Each number is 128 + 32 x the weight over its row's rms, rounded and kept within 0 to 255. Layers, rows and columns count from 0. The size above them is the row's rms in percent of the matrix's.

# layer 9 MLP gate, 320x128, rms 0.0735, rows 41-75, columns 64-127
size [106  93  99 106  96 100 102  99  94  94 105  97 108 110 110  98  99 111  99 102  99 115  96 120 101  99  91  92  93  95  94  92 108  96 108]
[[174  92  80 165  92 174 154  95 130 149 104 110 178 156 123 151 129  64 134 108 178 157 121 109 107 156 161 112  92 171 198 148  88 103 139 101 114 138 181 147 104 165 129  82 142 175 127  82 141 166 158 158 122  92 106 164 178  93 166 140 212 168 163 120]
 [ 78 101 167 114  97 118 141 121 152 128  68 143 110 133 109 188  84 121 144 129 147 117 152 133 104 174 166 109 123 110 150 113  54  82  96 112  94 132 143 166 131  75 169 152 156 125  84 104 105  76  74 113 113 198 144 161 174 105 149 112  87 115 119 220]
 [133 134  70 136 119  98 121 138 156  98 131  30 169 113  99  83 158  99 146 153 139 154 200 120 129 179 217 113 138 120 184 197 119 157 156 156 122  91 117 146 128 164 142 120 140 112 140 107 150 111  93 118 110 149  96 136 129 159 146  76 116  76 114  76]
 [196 117  82 167  31 172 151 129 140 148 123 133  89 145  30 120 174 150 112 148 164 146  94 142 128 137 122  70 142 130 137 112 128 148  93 118 133  91 158 110 145 121 180 150 165 133  79 107  58 111 151 156 117 161 106 215 134 128 131 171 183 161 143 131]
 [159 108  83 153  89 119 127 128 113  90 160  82 146 131  61 110  98  50 115  54 128 146 149 124 133  85 124 143 119 104 127 146 144 125 146  94 142 134 135  84 111 107 136 165 161  96 121 126  85 151 115 182 136 104  61 152  91 155 115 107 118 142 139  84]
 [152 144 182 142 146  80 104 150 164 170 125  89 125 110 113 137  86 181 151 124 125 146 130 138 122 141 132 102  90  69 138 107  69 136 168 122 145 130 158 103 150 123 116 136 113 174 152 131 142 151 132 117 165 183 155 137 184 113 139 105 125 173 166 145]
 [119 185 106  71 148 126 113 117 110 130 128 127 132 156 114 146 129 152  76 150  98 197 144 158 149 129 120 116  95 146 179 137 115 128 115 129 113 105 139 164  63 157 167 110 134 179  76 126 100 109  66 194 147 130 131 134 136 117  99 156 113 115 166 149]
 [148 166 197  90 189 113 119 113 128 123 101 136 149 111 134 164 140 163  91 127 126  66 140  90 139  47  93 155 109 137 144 152 120 114  88 100 203 155 117  65 130  62 156 156 165 120 127 152 176 134 143 151 160 135  96 177 115 145 125  96 130  81 133 176]
 [146 131 129 173  59 141  77 170 156 175 143 157 110  89 114 150 133 111 116  96 175 132 121  99 106 127 116  74 152 103 124 138 129 177 137  46 112 107 159 109 128 125 146 120 162 145 115 111  92 144 200 133 132  89 142  78  84 195 125  79 122 100 180 135]
 [138 141 136 105 132 158 169  96 136 183  61 164  58 151  77  57 191 115 175 123 141  89 129 106 155 129 174 132 100 112 136 118 101  85 120 118 147 115  88 132 151 105 127 165 157 115  76 110  93 161 102 192 107 132 190 126 160 110  94 120 160 131  79 182]
 [103 117 129 116 139 154 151 153  87 110 114 130 124 143 110 155 151 141  85 112 106 149 125 136  68 151  74  74 167 133 103 182 135  94  43 203 162 125 144 138 122 107 147 110  95 128  79 120 175  88 175 170 140 140 150 143 138  89 114  47 138 119 129 109]
 [150  98 180 139 134 170 166 113 177 131  72 101 112  79  97 105 117 102 141 134 166 102 125  90 158  97 144 167  97  97  86  98 126 119 104  92 164 152 155 122 194 143 186 105 138 107  60 126  99 205 153 113 120 129 170  86 149 135  95 113 108 121 132 120]
 [ 92 118 133 140 108 115 142  84 119  32  90 109 145 139 117  85 138 166  89  96 116  71 129 104 110 124 150 161 116 137 106 140 168 110 103 131 167 172 102 111  87 137 138 156 104 142 170 144 105 129 157  93  92 163 152 143 195 136 120 152 126 129 145 107]
 [153 126  86  63  90 163 146 124 111 158 122  98 197  67 134  95 145 191  98 139 200 142 110 134 168 119 122 166  98 131 102  84 183 109 124 107 102 133 103 118 173 133  67 104 118 119  97 119 143  67 139 118 110 130  99 128  63 151  69  99  95  74  89  94]
 [ 33  87 153 122 151  97 123  86 125 103 134 108  99 160 138 128 158 129 126 121 117  49 154 144 118 157  88 141  83 143 107 123  34 116 128 147 123 161 110  97 150 136 140 198 104 150 155 137 126  58 127  97 157 143 131 136 143 115  74 118 158 124 111 129]
 [139  81 190 132 139 149 101 161 158 185  96  72 100  89  77 123 107 135 117  68  87  98 103 192 157 110 111 125 132  53 171 150 124 145 129 108 146 155 166 127 162 163 150  75 127 120 134 109 149 140 120 122 125 157 150 143 148 144 133 115  86 123 123 165]
 [103 141 126  77 121 128 127  97 131 147 122 109 121 129 131 129 156  75 127 100 157 110  96 140 150 195 164 160  48  79 151 149 146 202 161 129 101 146 143 147 108 132 134 164  89 161 159 168 107 182 109 168 195  84  88 129 116  92  74 163 116 116 117 145]
 [169 147  59 139 134 123 140 179  88 148 104 106 118 152  89 131 125 143 110 153 122 104 126 153 179 130 157  77 110 134 185 148 144 127  87 189 141 127  88 108 143 143 210 105  85 152  85 155 135  72 111 128 107 125 144 149 115 102  87 159  93 232 129 172]
 [ 91  63 109 154 192 132 141  79 136 160  52 141  95 179 110 105 109 119 139 143 174 112 163 120 127 101 159 150 158  99 136 125 127 137 122 122  49 135  96  81 186 138 111 140 130 120  93  95 142 133 104 117 137 111 100 192 110  82 158 152 164 176 166 158]
 [164 160 141 119 118  96 119 159 187 123 111 130 120 169 117 126 183 114  65 166 137 147 170  97 153 153 156 135 107 158 119 105 119 101  90  90 108  75 146 142 124 130 161  88 118 123 101 111  90 214 144 111 104 124 134 140 128 107 107 132  99 176 127  99]
 [151 177 155 101 160 146 113 123 104 120  96  87 148 135 139 120 152 176 162 165 100 105  99 166 104 134 236 164  82 129 152 149 112 155  91 130 154 153 127 111 117 121 104 153  94 150 149 109 137 176  99 149 122 112 137 115 111 130 162 100 124  90 121 112]
 [167  87 128 128 108 160  79 120  48 134 141 114 104 150 114 134  71 148 176 135 129 119 112 162 136 138 154  99 117 137 153  92 125 130 163 158 104 134  81 111  98  77 170 114 160  62 121 130  72  46 142  95 108  98 133 114 117  85 129 109 150 103 133 114]
 [120 139 128  57 112  99  81 145  90 136 128 109 167 100 126 128 150 199 106 169 122 222  85 153 123  85 131 109  95 145 108 109 171 113 128 199  98 154 135 162 191 122 188 133 161  80 118 121  52 104 163 124 157 106  94  95 134 115 102  76 141 151 164 145]
 [117 129 124 133 133  85 105 137 117 120 130 140 108 116 138  97 182 147 117 148 116  89 123 165 112  38 115 158 159 165 173 113  30 119 123 162 105 101 159 126 111 167 167 143 133  99 188 148 114 151 151 125 156  75 151 139 166 188 142 158 166 144 117  87]
 [137  96 112  90 112 128 121 117 153 109 183 151 133 124 123 123 139  96 131  88 117 150  93  99 105 204 163  83 122 139 172 158 155  90  54 197  83 151 112 146  85 167 135 147 116 162  90 107  74 138 126 159 111 109  54 118 131 113 133 162  96  94 146 119]
 [116 161 120 175 128  71 136 105 143  90 181 110 137  81 119 152 170 163 109 187 176 115 169 167 168 173 137 123 141 156 114 136 140  99 154 138  85  68 100 133 194  94 150 173 184 107 108 159 126 116  52 122  86 127 112 101  98 144 122 149 123 116 139 149]
 [142 155  66 127 162 181 101 112  97  91 136 135 153 192 119 107 132 143  83 142 125 155 150 143 177 167 149 129  71 140 157 133 129 118 101  91  32 155 148 104  84 162 136 165 120  84 104 117 142 137 141 107  53 143 138 140 178 148  89 140 175 161 135 108]
 [ 95 200 102  97  48 112  62 168 109 119 118 133 174 143 165 108 163 137 126 130 136 158 124 174 159 156  95 136 112 137 211 150  75 117 111 193 111  93  60 162  91 113 153 149 148 119 148 130 117 140 188 146 132  71 153  93 111 132  83 163 186 124 123  96]
 [117 147 157 113 134 152 113 140 148 182 146 130  82  72 118  79 156 141 145 121 111 126 121 156 189 123 121 110 125 126 140  93 102 155 163  76 127 105 186  57 105  54 132  98 122  80 165 137 146 196 178 172  29 177 163 156 123 154 142 133 148 138 163  72]
 [132 178 151  77  74 106 103 114 158 104 123 115 166 115  93  97  76 170 130  68 126 152 102 131  92 112 136 134  82 125 158 146 130 193 117 114  61 111 118 125 129 109  79  91 114 109  95  90 140 140 166 135 179 137  86 176 145 109 175 127 155 179 149  55]
 [209 121 171 113 135 112 119 157 115 120 177 169 155 103 114 208 119 166  74 138 124  76  87 157 136 132 130 173 108 117 134 113 151 162 128 169 123 159 200 104 207 138 159 146 171 182 170 150  79 132 131  96 147 149 148 130 177 135 152 130 112 145 178  92]
 [ 82 162  85 104  98 127 138  96 143 127 174 154 121 134 156 167 116 178 196 141 102 138  64  93 129 126  87 123  72 138 120 129 130 162 130 117 160  94 155 143  98 146 142  95 113 149 146 176 119 201  83 118  93 198 148  72 142 135 147 136 140 129 171 110]
 [166 106 107 154 105 204 118 110 167 121 102 152  67  95 108 126 126 127 114 117 137 166 128 128 172 134 103 153 104 167 115  95 122  81 105 178 126 107  75 120 129 142 194 158  76 141 105 128 116 202 130 146 112  67 123 140 131 161 115 152 121 107 136  69]
 [136 134  95 142 114 110  98  92  94 178  93 181  58 139 108 140  90 119  98 152 128  68 158 113 135  77 143 129 215  68 126 207 134 116 109 143 179 135 119 128 141 132  98 113  88 110 135 142 159 124 148 141  98 176 101 115 151 125  74 166 147 154 153 115]
 [124 145 104 123 174 117 169 142  83 159  89 132  91 164 134 166 141 156 135 174 120 162 118  87 135  94 103 166 147 100 152 144 164 191 152 167 105  96 104  62 118 119 140 145 152  99 142 129 124 144  95 127 191 133 108 151 178 121 162 109 112 145 162  83]]
# layer 9 MLP up, 320x128, rms 0.0733, rows 41-75, columns 64-127
size [101  95  98 110  96  95 103  96 101 100  99  98 102 108 108  98 101 110 101 102 106 100  93 107 104  98  94  91  96  98  91 100 109  94 101]
[[105  81 138 127 113 108 136 121 129 184  96  86 116  91 127 134 183 141 104 111  96 149  85 147 181  99 153 149  77 175 138 155 111 131 149  65 145 168 157  95 134 201 136  94 141 148 130  61 147 116 113  94 213 116 208 145 197 121 107 108 154 169 171 110]
 [ 91  66 174 122  89 163 200  69 121  80  97 139  85  70 140 121 172 124 132 188 205 132 135 103 100  81  98 143  84 133 119 174  96 108  96 111 133 171 118  86 164 159 176 183 124 157 150 171 117 126 151 158 109 152 114  80 106 105 106  53  92  77 127  80]
 [171 174  78 170  72 102 108 151 157 107 128 138 108  81 142 106 115 130 128 176 151 147 157 105 119  81 106  87 129 126 135 166 123  76 163 172 116  93 132 139 117  85 114 105 139 113 142 103 115 162 139 184  84  65  87 114 114 112 138 135 157 169 157 150]
 [107 115 129 121 136 176  76 150  92 107 141 113 133  82 164 157 158 131 119 153 107 155 111 108 154 104 122  68 115 147 114  86 111  52  94 138 122 183 134 118  82  86 150  75 100 115 133 173 153  93 136 178 120 114 195  81  78 138 137 133 106 115 119 107]
 [138 139 153  58 104  91 155  97 121 137 181 162  96 121 140 124 139 171 127  92 118 160 187 130 145  82 117 167 171 112 109 128 145 154 140 132  96  81 134  96  73 129  38 128  94 143 132  99  48 162 174 113 154 139 131 142 101 203 123 122 105 100 110  96]
 [120 193 188 137 123 123  99  74  99 141 188 181 135  82 152 103 134  96  88 118 144 128 158 121 165 211 123 112 132 125 176 142 146 152 108 124 148 158 147 167 117 183 142 206 173  83 114 121 156 141 137  53 155  95 138 156 116 143 161 156 115 134 111 146]
 [138 118 142 200 151  93 149 132 120  98 139 153 134 136 146 120  83 135 126 150 115 139 101 104 188 144 112 165 100 115 163 171 108 131 135 117 161 125 153 183 139  45 116 140 100 194 169 173 179 166 186 145 127 116 117 114 150 173 152 108 212 120  85  88]
 [128 109 163  71 138 155 144 109 147 144 147 184  82 132 122 157 152 152 156  97 105  83 114 119 126 123 125 177 101 145 152 143 129 118  82 194 162  85  65  95 104 130  85  62 152 140 160 130 114 141 121  97 139 131 110 173 105 162 133 187 147 138 171 128]
 [157 148 148 158 111 201 152  95 178 123 138 122 164 115  79  97  93 102 108  96 161 151 123 150 148 156  46 141  86 127 173 169 133  74 109 158 207 124 114 164 142 114 121 104 154 116  93 121 188 123 105 182 143 187 138  98 114  93 155  88 152 144  75  55]
 [108 121 120 104 158 147 159  74 114 112 109 110 158 160 138 135  66 154  99 123 127 187 161 119 111 102 127  64 139  97 164  89 103 141 138 151 187 113 116 131 147  60 106 120 165 126 122 104 147 146 133 143 131 134 164 111  97 150 140  56 125 120 134 121]
 [ 65 122 197 157 101 129 138 137  92 177 132 129 108 204 130 115 147  93 108 163  92 133 123 100 152 138 167 162 113 104  78 128 110  87  36 179 159  84 162 113 102 134 112  73  95 168 128 144 161  85 151 170  88 145 154 159  87 105 146 106 140 164 145 111]
 [140 137 160 123 157 130 137 134 151 165 170 148 206 120 136 135  99 172 102 158 142 160 114  73 162  95 133  61 137 132 148 109 159  73 126 152 160  95  60 152 128 117  90 113 103 107 155 100 137  76 121 178 141 112 140 134  92 162 140 147 134 126 168 143]
 [ 73 105 147 159 123 189 132  72 105 104  77  80 111 171  95  80 115 174 122 146 127  81 128 136 139 120 150 118  68  91 140  62 110 141 147 157  94 132 101 113 141 134 164 174  89 153  73 148 100 150 139 160 167 119 124 153 152 154 167 113 146 111  79 145]
 [165 166 152  37 100 138 128 119 128 162 205 155 184  80 109 121 141 127 140 105 126 128 149 113  99 174 132 145 135 180 125 160 197 113 139 171 179 137 150 170 132 119  66 170 121 115 153 133 162 121 108 122 141  25  91 195  49 176 111  90 131 110 112 147]
 [ 92  95 128 173 200  99  97 158 129 166 116 160 173 123 154  83  89 120  47 116 186 132 189 119 146 145 126 147  93 159 179 125 159 116 160 165 117 122 133 141 158 106 170 132 149 120  78 122 134 117 175  58  98 201  50  84 158  89 124 125 120 162 142 161]
 [112  55 115  93 155 109  95 128 164  73 149  72 144 101 134  78 100 146 121 132 148 113 102 118 123 141  92 149 105 137 160 109 130 144 116 146 114 176 122 147 155 191 122 150 114 153 163 128 145 157 154 149 130 140  82  81 158 174 200 134 100 157 126 203]
 [150 157 161 147 130 110 132 128 189 101  77 151 125  94  74 134 132 101 171  76 188 113 146 149 160 146 128 211 172 112 193 150 114 117 148  83 116 115 210 165 123 129 119 131 114 123 179 150 138  97 142 105 164 127  77 135 135 101 112 159 165 144 166 127]
 [ 60  95 187 149 121 146 104 120 130  78 128 215 191 129 120  94 189 112 156  97 141 144 133 107  86 107 139 186 157  96  93 178 152 133 161  98 126 102 117  87 114  94 100  73 116 127 103  82 119 109  97  73 113  90  97 102 117 160 145 157  83 122 108 160]
 [148 139  93 189 110 126 160  97  93 118 106 128 150 119 113 138 207 149 109 160 115 137 142 130  71 141 162  68  72 147  49  64 107 156 112 135 129 129 172 162  83  94 169 140 164 131 142 137 157 111 148 111 108 155 124 108 141 109 136 140 112  81  55 131]
 [135 137 121 152 198 175 122 159 129 201  94 124 101 178 125 153 184 156 110  91 140 119 119 106 119 103 144 184  58  77 146 153  68  94  89 132 131 116 160 123 161 150 159 150 170  87  92 144 131 128 191 140 165 138  89 206 120 149 142 117 137 155 126  99]
 [133 151 157  97 147 136 106 146 180 123 137 134 144  89 164 103 164 131 167 174 101 101  99 126  80 127  95 141 106 127 136 162 118 131  97 138 107 169 143 103  94  58 136 126 161  93  85  94 126 154  89 168  80 121 170 108  90 192  74 108 165  92 124  83]
 [128  98 121 126 180 123 111 168 161 144 124 139 111 113 124 112 157 118 127 150  93  98  78 181 102  97 148 147 215 184 169 104 139 144 157 119  40 135 103  98 120 154 134  93 145 106 147 188 144  96  93 123 134  93 137 196 109 157  66 119 156 151 156 145]
 [130 130 164  49 110  73 135 150 137 120 128 145 183  93 118 133 138  94  73 174  97 246 100 118 115  99 120 119 136  97 161 144 178 143 138 180 127 151 116 134 111 142 182 153 140  82 115 118 109 119 113 139 161  82 133 168 171  68  78  73 135 147 164 104]
 [150 210 116 116 131 180 161 150 114  72 115 166 166 151  92 103 140 148 161 127 109 123 117 149 181 104 107 117 164 144 140 141 115  71  93 174 122 100 179 126 176 195 117 173 124  93 141 153 122 100 115 130 145 108 137 126  82 167 139 168 155 113 110 121]
 [139  99  78 114 125 133 112 153  84 125 114 138 133 159 169 137  53 135  72 184  93 133 122 120 112 101 110 134 164 142  99 189 121 103 183 137 140 125 116 126 140 114  57  94  64 128 124 158 158  81 137 101 155 185 125 114 101 117  65  98 127 197 141 158]
 [118  71 133  72 134 190 120 143 108 143 104 124 135 113 178 115 137 154 131 117 117 123 119 183  94  95 127 140 120 134 145 104 104  89 134 144 181 101 126 121 107 129 103 100 122 194 125 120  83 145 170 119 213 128 160 187 149 127 114  83  74 178 156 129]
 [131 147 183 120 112  98 175 125 130  77 136 129 124 122 170  99 169  33  95  36 134 173 125 170  93  59 153 128  99 109 148  99 119 111 154 155 165  88 171 152 179 159 120 117 146 145 142 152 137  92 139 145 141 119 217  97 152  86 109 189  87 116 170 135]
 [105 154 108 101 155  80 153  72  86 123 133 121  97 113 125 167 168 131  98  37 185  91 142 122 167 135 124 117 134 105 128 184  48 188 146 180 159  69  60 141 124 135  80 132 163 119 100 101  78 113 145  84 130 108 177 103 149 159  83  72  97  93 123 138]
 [109 130 123 117  86 167 159 133  89 121 116 110 164 135 142 136 123  87 133 141 103  97 108 150  85 123  44 117  93  98 133 182 108 156 162 148  98 144 161 152  74  89  58 181 187  68 156  86 159  77 153 158 148  71 119 177 151 138 156 150 162  98 111 177]
 [144 138  64 119 128 155 106 119 154 201 134 130 130 152 152 108 136 104 146 179 102  79 132 105  95 153 118 152  80 119 152 104  82 121 130 134 134 109 119  99 123 112 111 132 176  99 144 163  65 112  74 146  96  98 154  79 112 151 118 194 164  85 107 128]
 [157  95 125 142 203 104 155 124 132 129 166 142 150 165 114 146 101 147  75 134 115  98 127 110 145 122 226 143 102 146 146 120 187 123  87  84 104 115 169 133 202  94 118 136  69 170 127  74  99 136 127 114 197 220 179 147 151 109 139 143  94 130 168 122]
 [135  60 159  72 133 139  84  70  96 151 205  82 159 147 133 133  63 143 153 103 161 171 117 112 140 106 132 136 128 179 125 149 108 143 113 128 138 162 145 105 126 120 149 183 119 134 154 161 127 130 165 120 157 136 186 140 150 115 134 156 136 102 115  94]
 [117 131 106 151  88  76 172 118 127 127  80  87  75  91 118 159 102 188 110  86 107  41 120 131 146 167  84 136 117 135 150  99  80 108 143 135 183 105  91 126 124 125 165 142  60 114 100 100 109 137 105 146 183 103 125 104 149 125 103 117 143 113 132  68]
 [143 168 155 112 152 156  98 150 109 122 154 151 119 171 158 139 141 129 139 116 145 117 150 150 133 107 111 142 138 147 128 100  87 159 166  72 126 110 114 162 124 158 185 100 102 103 145 149 166 128 128  74 115 205 123  90 133 108 146 119 177 226 126  91]
 [103 108 152 101  73  98 196 122 124 151  71 139 103 145 160 152 148 100 144 148  71 142 115 113 116  97 151 126 112 158  87 137 123  89 116 116 153 124 146  88 193 112 114  66 100 113  90 118  97 140 110 123 167  78  96 137 134 106  67 149 107  91  54  99]]
# layer 9 MLP down (transposed), 320x128, rms 0.0736, rows 41-75, columns 64-127
size [112  97 100 109  97  92  97  99  97  95  99  96 103 108 109  94 100 103  99 101 107 104  96 107  96 104  93  92  91 103  98  97  99  95  99]
[[ 65 104 156 127 164 177 112 161 145 138 138 176  93  82 137 152 102 149 164 144 111 112 148 121 173 108  77 145 154 114 121  98 104 185 106 112 109 129  69 117 159 107 115 137  97 126 117  84 132 127  80 104 232 155 210 150  59 144 112 112  59 128 154  85]
 [125 104 166 143 102 124 121 124 153 106 151 122 110 142 137 152 132 119  97 113  88 144 152  68  49 121  88 153 101 105  96 151 192  65 204 103 129 173 133 125 121 136 155 123 126  76 107 146  72 115 106 208 121 158 169 156 131 158  73 107  71 116 110 198]
 [ 92 142 118 127  65 119  87 167 154 112 179 147 140 101 136 134  97 131 107 170 178 151 162 114  89 144 166 128 136 146 141 197 115  98 158 209 125 142 121 113 107 141 141 133  68  99 137  63 117 161  85 143  84 137  62 119  87 158 119 109 123 127 144  84]
 [124 118 131  91 114  63 113  86  88 179 140 114 105 115 126 109  85 125 108  64 118 140  82 126 124 141 111  68 147 134  70  91 120 103  58 172 140 134 175  72 124 129 136  95 126 145 152 154 144  72  97 127  64 132 199 119  85 125 132 124 113 177 108 108]
 [115  96  88 130 167 130 112 100 122 135 145  80 115 177 146 161 129 161  72  80 185 153 130 142 144  61 100 123 122  96 105  99 161 106 151  63  90 162 161 173  71 170 123 164 162 113  63 132 131 146 166 155 137 128 120 119 140 100 159 116 125 197 154 106]
 [159  92  89 118 113 134  62 170 111 114 158  67  84 121 107  98  85 151 162 132 168 175 110 160 172  67 114 133 166 114 165 167 108 117 180 134 115 155 135 145  95  94 154 147 137 106 178 160 189 148 169 168 121 173 145 119 152 108 135 135 117 100 167 161]
 [152 131 133 149 126 129 121  93 116 130 131  96 107 122 175 125 104 107 137 187 177 139  96 161 112 136 142 103 153 132  86 161 116 127  71 132 141  69 111  79 118  95 127 122  69 220  88 185 150 101 144 161 113 165  95 103  87 141 150 130 154 114 102  77]
 [150  79 140 105 156 119  89  69 138 133 160 201 115 140 149 105 159 121 106 135 143  92 124 143 156 127  44  85  79 166 115 102 145  91 157 141 158 146 147  90  86  91  98 157 127 176 122 122 112 172 109 159 158  99 192 134 113 123 140 143 116 105 160 122]
 [110 121  97 181  86 105 154 121  93 158 106  78 115 124 144 138 154 135  75 127 159  55 181 103 168 182 161  77 182 131 141  92 116 207 170 115 104 106 160  68 184 119 130 164 138 139 135 157  41 151 130 122 160 147 117 157 157 146 109 160 126 111 138 162]
 [101 122 146 141 171 125 149  93  91 156  94 149 153  95 113  95 105  68 148  79 117 126 186 142  89 139 160 194 102 125 130  74 101  99 141 148 147  80 139 139 164 136 151 138 128 107 182 143 135 138 138 143 163 166 109 129 154  89 101 123  80 162 100 123]
 [ 98 178 167 136 165 136 146 159  99 130 111 113 147 126 145 124 112 142  44 123 124 165 127 100 159 180 106 178  93 202  99 186  65 107 141 125 177  87  91 173  76  96 120 144  83 146 120 102 147 123 121 116 114 104  82  95 165 118  99 117  64 125 148 124]
 [ 72 113 122 117 157 156 186  93 112 176 149 145 101  76 149 163 124 145 176 154  87 123  85 129 158 181 154 148 148 133 103 119 147  84  75 118 161 142 124 138 139 147 115 116 133 124 139 189 123 178 141 178  84 160 142 152 110 125  56 175 142 119 165 115]
 [ 70 126 154 170 165  61  38 124 119 115  83 158 102 158 118 153 145 160 144 120 149  87 162 113 161 117 119 121 149 123 134 111 127 181 139 117 135 107 119  98  76 104 120 183 120 162 149 161 187  94 146 155 118 176 167 155 169 150 129 204 108 169 154 143]
 [128 134  43  98 108 101 133  84 118 155  98 157 105 111 129  80 180 185 121 110 100 149 171 102 140 163 101  91 117 138 146 107 155 164 131 143  95 166 139 111  94 131 116 134 100 123  56 108  94 137 108  89  80 160 124 116 112 144  73 151  92  85 155 141]
 [ 82  97  96 115 174 112 126 123 109 125 102 131 115  98 152 160 115 111 138 119  93 149  90 111  80 165 106  85 110 178 124 126  85 118 137 180 168 151 120 214 127  83 143 180  90  75 131 132 101 115 158  75 133 196 120 115 124 118 134 142 185 138 127 145]
 [158 111  77 158 117  79 117  94 114 112 165 181 105 148 152  82 197  64 187 125 145 135 142 136  91  76 121 133 154 126  97 144 123 159 136 157 131 147 156  54  91 126 131 152 166 117 111 134 109 151 135  92 158 159 121 154 135 170 135 127 189 141 171  78]
 [126 165 169 121 144  75 127 108 142 102 109  62 129 125 119 140 170  91 147 104 180  76 147 151 146 139 125 126  91 169 151 156 152 118 125 110 132 179 124 109 111 108 121  92  90 106  85 127 150 205 119  67 140 175 127 165 108 129  78  69 121 103 100 137]
 [114 108 102 131 108  88 173 117 137 127 146 143 194 153 185 108  98 132 103 134  99 204 143 132 101  47  94 149 108 165 131  89 126 195  74 173  94 115 144 109  76 130  93 104 102 105 165 162 162 101 152 127 112 118 119 141 155  96  84 199 126 117  70 172]
 [106 130 128 153 119 197 142 118 120 178 114 115 142  88 145 136 111 139 168 145 162 108  99 125 135 189  87 153 182 108 141 150 115  97  94 144 123 167  94 134 188 132 106 114 138 145  98 118 102 106 156  78 118 104 139  64 124 138 109 130  91 109  94 102]
 [137 140 177 146  92 117 134 182 126  62 119 137 125 140 125  99 136 110  77 112  74 125 149 150  96 195 153  77 113 174 110 101 155 145 116  92 118 124 151 129 135 127 112 153 141 116 178 102  90 161  76 158 182 135 122 104 156 119 142  91  95 113 160 122]
 [183 104 178 128 138 130 111  84 100 154 177 102  82 116 166 149  93 145 145 152 102 102  91 150 127  98 177 153 109  91  79 173  61 117 141 100 216 127 134 151 123 199 102 105 129 128 175  64 153  95 117 150 147  99 113  78 100  52 169 135 119 107 118 180]
 [159 183 182 164 160  96 117 119 199 160 126 178 177 123 113 116 164  99 131 169 154  98  93  83 137 126 145 134 111 111 196 109 161 142 121 125 100 158 142 151  56  94 230 102 149 129 109 144 120 109 138  89  95 117 126 125 162 127 136 126 124 176 135  96]
 [161  66 125 100 125 149 163  97 118  82 166 125 173  33 161 105 122 135  77 160  89 197 102 151 135  97 154 145 141 127 161  74 153 128 150 139  78 144 112 150 157 181 154 179 111 148  75 104 195 108 159 111 140 133  92 148 134 126  27 118 131 152 201 107]
 [158 102 155 111 146 148 102 150 184 125 135 110 136 130 148  54 159 173  83 104 102 149 168 129 158  56 106 136 189 136 121 137  81 117  49 162 123 107 169 108 158 199 172 144 152 103 137 138 134  97 115 124 123  77 152 171 125 155  74 103 146 137 120  80]
 [160  82  63 123 159 159 119 118 196 102 179 154 177 119  36 167 121 124 112 175 135 133 116 158 113 163 189 133  70 101 175 155 176 114 127 154 115 139 112 150 161 148 150 118 168 169  97 171  52 148 147 136 106 124 122 159 110  99 109 112 104  96 110 187]
 [132 117 100 102 120  84 156  43 141  94  90 148 130 133 108 143 125 107 110 104 143 102 120 144 118  88 167 148 153 188 147 141 121 143 181 164 129 100 115 170 158 126 157 119 125 130 133 147 163 125 149 137  74 180 111 109 133 103 128 137 101  53 163 186]
 [151 136 193 156 127 106 178 130 100 174 119 132 160 192 144 167 165 138 136 179 123  79  53  79 149 194 125  82 148 119 135 135 119 111 140 123 131 130 147 136 128 142 128 135 148  77 161 117 166 183  92  87 123 129 154  84  93 120 175 115 181 102 148 111]
 [106 139 135  91 106 135 109 125 156 107 166 117 115 128  86 123 138 172  90 127 124 120 140  96 118 143 134 152 165 141 134 122 108 135 184 218 133 112 101 138 160 126  95 101 129  64 103  81 126 116 165  82 163 144 104 180 187 141  97 112 180 151 125 112]
 [111  94  88 134 166  75 174 130 109 144  90 166 152 127  52 159 195  88 138 135 141  91  42 102  43 169 130  78 113  97  94 157 122 166  98 157 164 148 106  75  99 148  95 181  92 175 119  84 127  99  97 175 163 121 147 160 141 178 152 104 180 146 205 112]
 [128 123 132 147 116 162 175 151 131 174 129 130 104 122 139 116 151  88 112 159 118  72 117  91 151 134 134 103  54 145 151 147  78 105 127 163 170 104  65 160  91 140 174 146 162 132 162 161 120 108 118 151 115  98 138 140  80 178  81 171 119  50 136 129]
 [ 57 167 130 157 170 124 102  59 112 178 155 115 139  94 115 129 157 116 129  65 144  90 159  91  57  98 136 127 150 158 105 144 144 120 118  87  86 179 107 119  87 136 101 124 168 140 160  59 117 130  82 167 134  76 126 100 120  82 165 109 132  99 125 146]
 [124 181  87 164  99 134  90 122 117 126 136 151  77 131 128 117 181 155 127 159 150  96  71 123 117 189 108  91 117 111  91 148 122 112 112 114  99 122  89 127  77 185 168 198 104 119 150  98  43 180 137 156 119 128 151 134 132 121 175 132 142 157 154 148]
 [109 115  46 142  95  76 136 137  91 122  96 179 131 111 142  85 206  86 127 149 123 157  98 119  95 133  99 136 125 147 140 170 127 169  98 109 143 117 114 166  89 119 132  99  96  64  86 120 127  88 130 140  82  99 131 143 107 160 153 100 170 136 181 132]
 [194 123 120 158 130 112 124  96  40 128  98 156 131 106  92 141 124 151 150 127 159  94 139  67 190  63 112 101 115 144  93 132 111 159 160 142 178 143 109  96 135 160  63 147 120 146 129 127 182 112 161 154  98 102  98 144 117  92 111 109 104 142 145 172]
 [ 69 140  94 192 183 137 136 172 112 107 147 166 113 106  94 154 175 104 157 173 135 145  64 124  68  83 101 117 156 105 106 113 132 178  94 138 182 152 125 189 125 137 133 162 139  95 198 104 142  87 127 156 157 166 107 144 137 123 181  96 189 175 218  78]]